Part of a small language model's weights.
Size: 15 layers, width 192, MLP 768 GELU, vocabulary 4893.
Each number is 128 + 32 x the weight over its row's rms, rounded and kept within 0 to 255. Layers, rows and columns count from 0. Numbers have three digits each. The size before them is the row's rms in percent of the matrix's.

# down: layer 9 MLP down (transposed), 768x192, rms 0.0707, rows 378-424, columns 128-191
# up: layer 9 MLP up, 768x192, rms 0.0835, rows 379-424, columns 128-191
down378 099:066117121129189060136112124124113131117110092123149147168141114114061115182133055157083135143171169122097118100093162068134095102144202157156056124167100153096092174190163077122133162178106140
up379 107:146120124099061170125117097135103104027083128119143134103116150076154090146090158052175156143132135121078192080119072144143128086143089062174123112158097128170118153074142146078209115147092111
down379 117:120162142078148155106078136156116203140122104060144155114073161097133185116087136144155090097140095112127100192117121108134131117120110092153128134080214189129091174092061148140107124084156122
up380 098:140116165139127124100112098101155101126099125138123133161188121138106155210159104182181113118128138129130141193135102115101154126151151126173099118096132157198163076107125171093110125108173117
down380 094:088178098139119121161125178184101129095165142138167102123151123131148111079105134116169126192136107067133150124076127089116097133084101158078176100182127126106152151131104135139133155138102073
up381 105:142116120200134149125103212134121150093170114156131064105150071132093198162147125075102093154131148134093149119219139127127135081138125154114192138141094144122135085170140131085118113150145079
down381 097:140111109090190133100133150140121128137137210161151114140114106175122091066093131111184156114119124112207098121061149148120146086106136108113106158071191126132137126100139108129119094125132128
up382 108:142168127106177094082118072134199141111131136101160081125091131106052123111084107159154065078159166134061114065114127131092093128103221124167124086102102147148141106094151168130182101179124128
down382 112:111131111108121130095122096101150123089144168159137190088109150160147132174086149073085112148108170154159143163155120159143125141063165060092071158104087130143073147095148095147128156109135145
up383 099:105120191040105093140080140094139137111104162127108079132128147129123137178140116084082101105142136057136109066121114095111177128107085094141175136165124124150174148117082113152101111092192097
down383 101:164101084198141141132116111134178154133110100134162107095093130088156136071104115216177145127172125145106159141125134143135100106138176150128143114092083127162213110127216140130127174138046094
up384 106:071183093156122160142169118168106108145142097063130158115109116097114119103136107154129183078156114142121116117122084136122061145120121168142138166100092100135138105101156181151124173153158146
down384 110:143074149086090124176147100130091110118192078171129101158148163133111114094160165099120138196100134121110140126146125130150127132065110083135099141114122093081143150139130116118183091150120071
up385 108:136119114134079069156122115143079124077161152109168165161198131107117182150080143157091080116125090072164111102188109149123142123081086136136165159087124192166112125104167210079119146088132093
down385 101:119122144132151132124092090118143137176135090166064106131113101145111112117151125106124154059160184104114156123130089126145146108136091165000117103121092108116180152079101137143153129121143147
up386 102:152093111115155120149127113163132094059146156132124043179056147079126105133125140142161138155114151135209119133122127185138105104139067085156088085117130081147093059049097139141157084145126154
down386 096:126129139171146126137157097069150102114157100198103148135192135128163162120095122158113132094132150156135124129154126071090116085094135160116143114096105170172082140161204144088105205183117151
up387 096:111121082175142108153130144126098147059098092173114113172141139131163115137116145107130196109152143151098089151098111102125138128179106090151124189097113144080066133074108165088078111097159111
down387 090:149129181076120130184145134164136108206162151096147133111115095096138181151155089171104106154134143078126091086085131146169120194057112155138152107165102150134181105148170107136151156165104103
up388 103:161096124152135150162119109136148144122156159128132125145131151117130120198133125119148119162172072075094116086142090134103169108149154086130132134170087110154137118136098188067150162106180067
down388 097:129132140141128132081147124171158107187094114109091107095111077122158078063098149114152089088101223137167138126142140106122099148127093132118129056126174151088111146119112148171073115077048187
up389 098:145055130132068122131156098155055190088133096176119122116097086116097128102098127141131115171121165134101138080144123154115144078163132051112138120127124087163107178127093171043130158092119062
down389 101:102156101088156155141124143115184132125113123098133132133152161182142118110097114121151194106115116056162084166083157101121117115097157139154126107139104137150117049120151145129135101177072142
up390 093:112137137103140156127168158130157147165099063037141144161076124116108141124133125106102192054137149056069159165164114135154132069065140115143091064142087121108121137121143104105149107081132135
down390 080:143123169110128167041047129122125144111153160160103146111132101092123067118134145136119088119042153131122140082081112092073089178217101139134135162111120103158178098138098139086129157163134168
up391 107:141098120142113151091135096195102163111114130136144116108156122122108137119193146101140107126139154162094164105207116196093062114107145132147114157098113156120147101098093129117202086122164154
down391 113:104098127137138133099081143127124175087141104137055075175167115153124133100142144131088131124091211135124154144133124101116146129102165101199102133086154148065153093148152100093127103112116139
up392 091:137134137152136182146115116092126131117102141122184150141144139124140158074117090078173115170116206146132163123123144095142139087139082132113090148111130147135172159103149063156120142138133099
down392 094:136140124127134099076162072143134124133104091092095119172085129120099138174135175186082163098128069109119104093150108165167111177117215075214115156162136068111137067154128135113126163092134122
up393 093:143082110148037134123189182157136093163095153123151143142164117111112121166130181142176108102133126149064101088195100145086116146120111146122146124110070124153122078123091149125154114138146103
down393 100:109176115097146186140128093125082106116168138121126129150111138126113121080098133140117178178112139121145140149058144096142157127107153155050131140156160109101120141119090121098102126163142097
up394 103:124144140141166150114204159187111149103180089163194120120149122161110128167147088156118153133145124075102161157096091195188078158092115136131088107134160089071153121102127112117115116157153177
down394 100:137136117072108146131069104162177123128152128138124175120112094099110112082115124120124122113123127184136073070195155151089134168168112142146197131152153155184175144145120153149138108074161059
up395 098:082124114114160121093141168168123071110083157112092110125117115109102097146133100136131111119138169038138145145111069107163168096122038107125161111135070127188083118138142137115127101163129109
down395 091:166118157159123122154178081109189154136163107138121093132130133139132151117180065088109150135131096131188121176157125102105093131196218141058135117193174098072101169152187151120105121121108112
up396 094:162160135169136147155148146110102187146133082090159139173199100087111136127146133134119098108123107136091138108101099130044098090161129133095119125155122069122147160144158046122130185105138162
down396 105:106086152123125169119141152105176059103112144143115105112110161171115176174082129085129155135124155086137119107169135119147180151123059162186153187143150161158132094056084190158143071130085081
up397 086:076150154135114122136106122129105144153075134093131130213156078115105129091169183115141217093120127101137091174150096076113130062182108132135088107160158154138136100106159089059100168136121095
down397 092:141065084136125133154133153183121085081154123150151092073164135136141103169070061111124098161158069185120149079128131179141132151093154112135185148137081068191165151150087168143172085131186178
up398 097:147075095139103143093119123154083135100110114048143140123142095134161083056111191123153092148099072156090080078211152149150143125128138094128112126099144123185116105124111148128133129113115122
down398 111:076227159118150087162136178139147175139164106173106140141078109133127151176142068150118152095144164097155081121070103146151124114177146134071127147107120143054140167133104117130088145152138165
up399 109:146126131134083119149102110120104138042128101139160150182159088132105085170076104142165123087111132122134155114076167161087095151142102104103134119094053100119158091122115167151168134126177110
down399 080:132121125155103131145127128140145172133142178131122120137125112138129114116118106119105108127111122152137183077121184202131070173120107069000115155100107074102091144148138187189149186169135108
up400 101:135147102107122133076161131143163110161099112129126093151119126106116057101103095110114073129103144101122184117190118102163118132189160169162195142153124152105161153143146155073195092143104082
down400 099:111085100145126141122136137164075155119119127140171138096156152133096166175125104071136196123121142106164089077107111147170119129108162091097081110169177103126086154109096124116132109158159128
up401 103:097114095122107130076112174138116093051074146125113093130149090116120106088122179092116131125132174125098124074156128118203132110153029097114113141113128145204118121128129116087127148139125108
down401 099:169098140127124104139139114131168160137167086086132131106093149146130080177134109121190132146140164136121101114089142122141131150080191159121116058118159165086081145116140156127094130052098132
up402 112:109064116100143143179160190137113133092085169121195104129160076124066156099137074101128093137151167106127119137150095120152171113128035140149102141165080181115139095109111113124097129122120091
down402 111:095126130102143129123159135081140178118150104100145148101190102167111171107152143088146146186105135132089081123154114161154102118155126143218094156123183197120100095184068134078090154161116141
up403 103:130141063100117171159113140140095124147150120134154103108201126131103055110096192149148169119115153128048120188110104175109115093097098147123161151119103147149132103147161176081141128133180135
down403 097:150151106148110105045136195136174164078127136161140148107059137127152209093154172149154113129100111066074137162142122157170151083106133144130117116077115137130116145117124086128097130120068106
up404 098:159091045192136055108110108066151145151110120101132167155101122107105119111150104149131101103107141116145184148157054119171168129148128129180085131167116096129178122049169100171088142160159112
down404 096:108139117078106193183101146174111125119184077140098093115164132147114104169084177117074171169125115123115089082170127147118108125129114125139155207150097119112104154162087119158168133095099096
up405 094:161168127192081174162130210094093115168133148134117139179205083089127149138115205089156130120146115090091098096084134092145159129112083139105100076175125148180205130116126138116131118133126162
down405 102:094052095127186142131114138166191140129098085125120085096113118161084099158181135108137113121130138134144127078164129105093144105195104112184144205108131120090080075143130119164151103129182086
up406 109:155173131052118141137098145151127099129123131157156157098150135091131138069108192076170129152144140098066124152135133142135147161108160134134125138143133079144167151066183154120193125148131077
down406 101:181077137158184104080151069130122193176128066090117147148141104156168088149157106124133132179156102132186060112097118192180078095160123155173111148108157081095131163127101099122177133093111129
up407 090:097163115141151156044143117199132118132104146038135121140156080121164057165163125149162163157204170102089142139092104177103070113162144154094101136125099111075158076100095149094104101109175119
down407 091:120099108085137080192109126139139129097101126205130083123129092151113145097153144133164127054119133141147135049193154125151170163152136132205184146113119113182106151158161129156095099092124100
up408 099:122067081135103139112061155161095135053137117068178137135076170113171137181154096177055191141094151121115156145122126161141087140146169207100144134125109161131187098108145142107183095140180123
down408 094:186175136110159118122164143069136157164132113199104107122152092089206102057089184081106074057084138122122175150179114102086122117116132096132147112163106184161070127151098094121084125128070157
up409 088:099121148118108123106120111134070086080117163130089121179149175061165167091116091126159161120146113117144055225124080092082150085122131164105148143118166110132116134063180111184149174113143105
down409 081:169124157110121131138097186147110142158162138143179136050110093148145108203171160138141121197141139148143159073122159147096129169133111150178082108132089098156161145139129064084107053062118172
up410 110:188154092125143128109092067097121114142057100123087164158069104112110154114145137109138134067132177087145129124121081080132169154152138130157075057122159159146129113064152176115170198114102138
down410 110:101111157112072140155103149097166092073157122151095113137136091058114136118064091109102177125092074075074121112141154139128111104112158127200146179157094111170162110114123127128185153149158148
up411 093:145080110135070220202138067190124144105118135106185099163099111067127149179042126077161107131092158162143163148122136126147082156140107144127157137170142200151133117104116084093191146093174117
down411 089:103150146169159120092143176126122110174099145126085192138142160148113100135148156164141172163180154165168136095114139091085097071144107133051182080074095100133097123105148146124095127130148115
up412 107:146153100097095152133053205102061107058152143149135083122145176109132111148118205126132143187123141109064113112174113114101089135179091082128197110126095150129144098127153169132121145170115159
down412 101:126122115130116102111131111109104189150104139140130102110166121147126084140160107155100104089109132137213185165070129156145104130067115165102078135088197130121108108136109131129114088119119119
up413 102:113140133122133105102111105109104141120112122138169067113088139114056086097126162154183119047140203051132180192121089122152194168114104105139098085208156136131137141116162139167115141128104150
down413 088:136108184170151110210166130080173106155130143147118161105138129143153118135130120072108165127108114095100130129151164152137127107110147135188162100130101112133102140161139093106087150133148079
up414 102:196074108162098125150155129166146139150179123132114130151133114119147081178124147106065175141115127148135123112094104135161166086083126048134125151103058140094169100108162105162208110180177127
down414 090:138173127125142096100116118084195128115081121136084154128128090129115102078138169115078156092082132132096132116144145127092186101193155152049168100109148174081081143082136193175091158103104097
up415 098:098129133152157168168164117200156119174127160144104124158179125137118167142111091095110087152141145142127189114116136092169103100160098100182121149170142081130121160084084107139109092069203107
down415 100:172170139151090105131116156093084105097121083141193154141142091130092135143116110210135105109105102156112093134167141117127095169102151153072210093096118146106154161160143153191163095193101120
up416 100:132147055125143104088155101104117129113126141117128085166151111093111052116125168112109124130145222164144102129155113074127129131115119120149156060150100069148114143129167113166107131126107140
down416 097:164066174126150146108112212162122142075093108132103168137108096147131125161129067115150095131155113097158164126096143161162136097143127069149066150085149152130107030113135148115157133097174084
up417 100:145121157108102081182137127062107128112141103177118148160156111124144126165104125152122137141137128161138055167129120119129157032140119087157110152096117190092156137137155092118112138150149113
down417 094:127186098117124150097120142114115123120142162116119093163127104114114134054144114139120139103166127070150177126073134138103126127106094172160146092116140155137123141118112116151137124144133123
up418 090:137138136125115122184082118115102103114166108150158057137134131128096109142162172099074155107088137103101184095137157140068102123144129131118133152114155193108139186130079152133180085103147154
down418 083:106118152143154125119127150132127088142107191103146084077152081156133115187173127134143113159160098197132105112124131137140131187128091097090145173180099130189125114120137089163111143132098142
up419 101:135111043155179168126198083097073121093103127131133122131054137109140106091166119141096117126124171099170089096102128133158092145111081130152119101142104162145140109141041099141182096138110209
down419 100:107179176117097074148129167115177119164188125077133157129095121115096157108087125143196143160101125129129172128151122135075151078161188121128137122149184063129116138107187107095090191101134129
up420 101:147131120099149184083128184143112187141142075093115097189192110117068118184111109080140114119159149059078120108086073153101153129224098070149155136072084102134099120121144144134130169117166103
down420 104:113112084119105089158142055189118136110095109149120142090111174139180136122130139157088181095149152165099141164141167089136067118089116136098142108120188148189111155124137114146079166134106180
up421 104:102065163125169168162045136190083130070134164154157134136151111088125157145126125088169130121192139125103159152168119146072157135139074064138154110137113153134152142122113106077156096094175104
down421 109:104152089120124088150113167086138091127068038068090134144152122145056169123115086124103108142120170121114058131126100127179177111177143144205147142145100176109070156106130176154132123141148143
up422 096:165037119142115109123137140128056116061123139118089126110145123116145092128151136168108149151102094125076072118153134124053053162117109113136106156095117163171055103082133143053185122160165096
down422 106:087170160149080147128087109146150094144181140167230148115115099121092125123132113062123094144179154126123149132135120125209192099130145119116104126148096097159204105160103144140121184132122130
up423 102:179123072149122119134176075102106168129139089067161178137144113101124058151055118164118178054140132121156158144076105129112086091122103116152171155114083123139144064114177115177109112153166161
down423 095:110132167135123171150057146160119136140132135165149086153074144190105123121129138134117142153130143159104132132168118095155134126084176148155115140138172109097134152160097146084207113102136109
up424 099:110092178125150163152117176147122160109103119069185135167095104125130186103122101094126169160108164131065134112130144182132111125060125143129109166114132159041133117122118119147130143158078121
down424 098:122110069099177079108169063099132142162154118171099160118150195121084000129217149170095119113139117181178137131104120061146137165150090069134142092147099087162079128104117082139151080120187153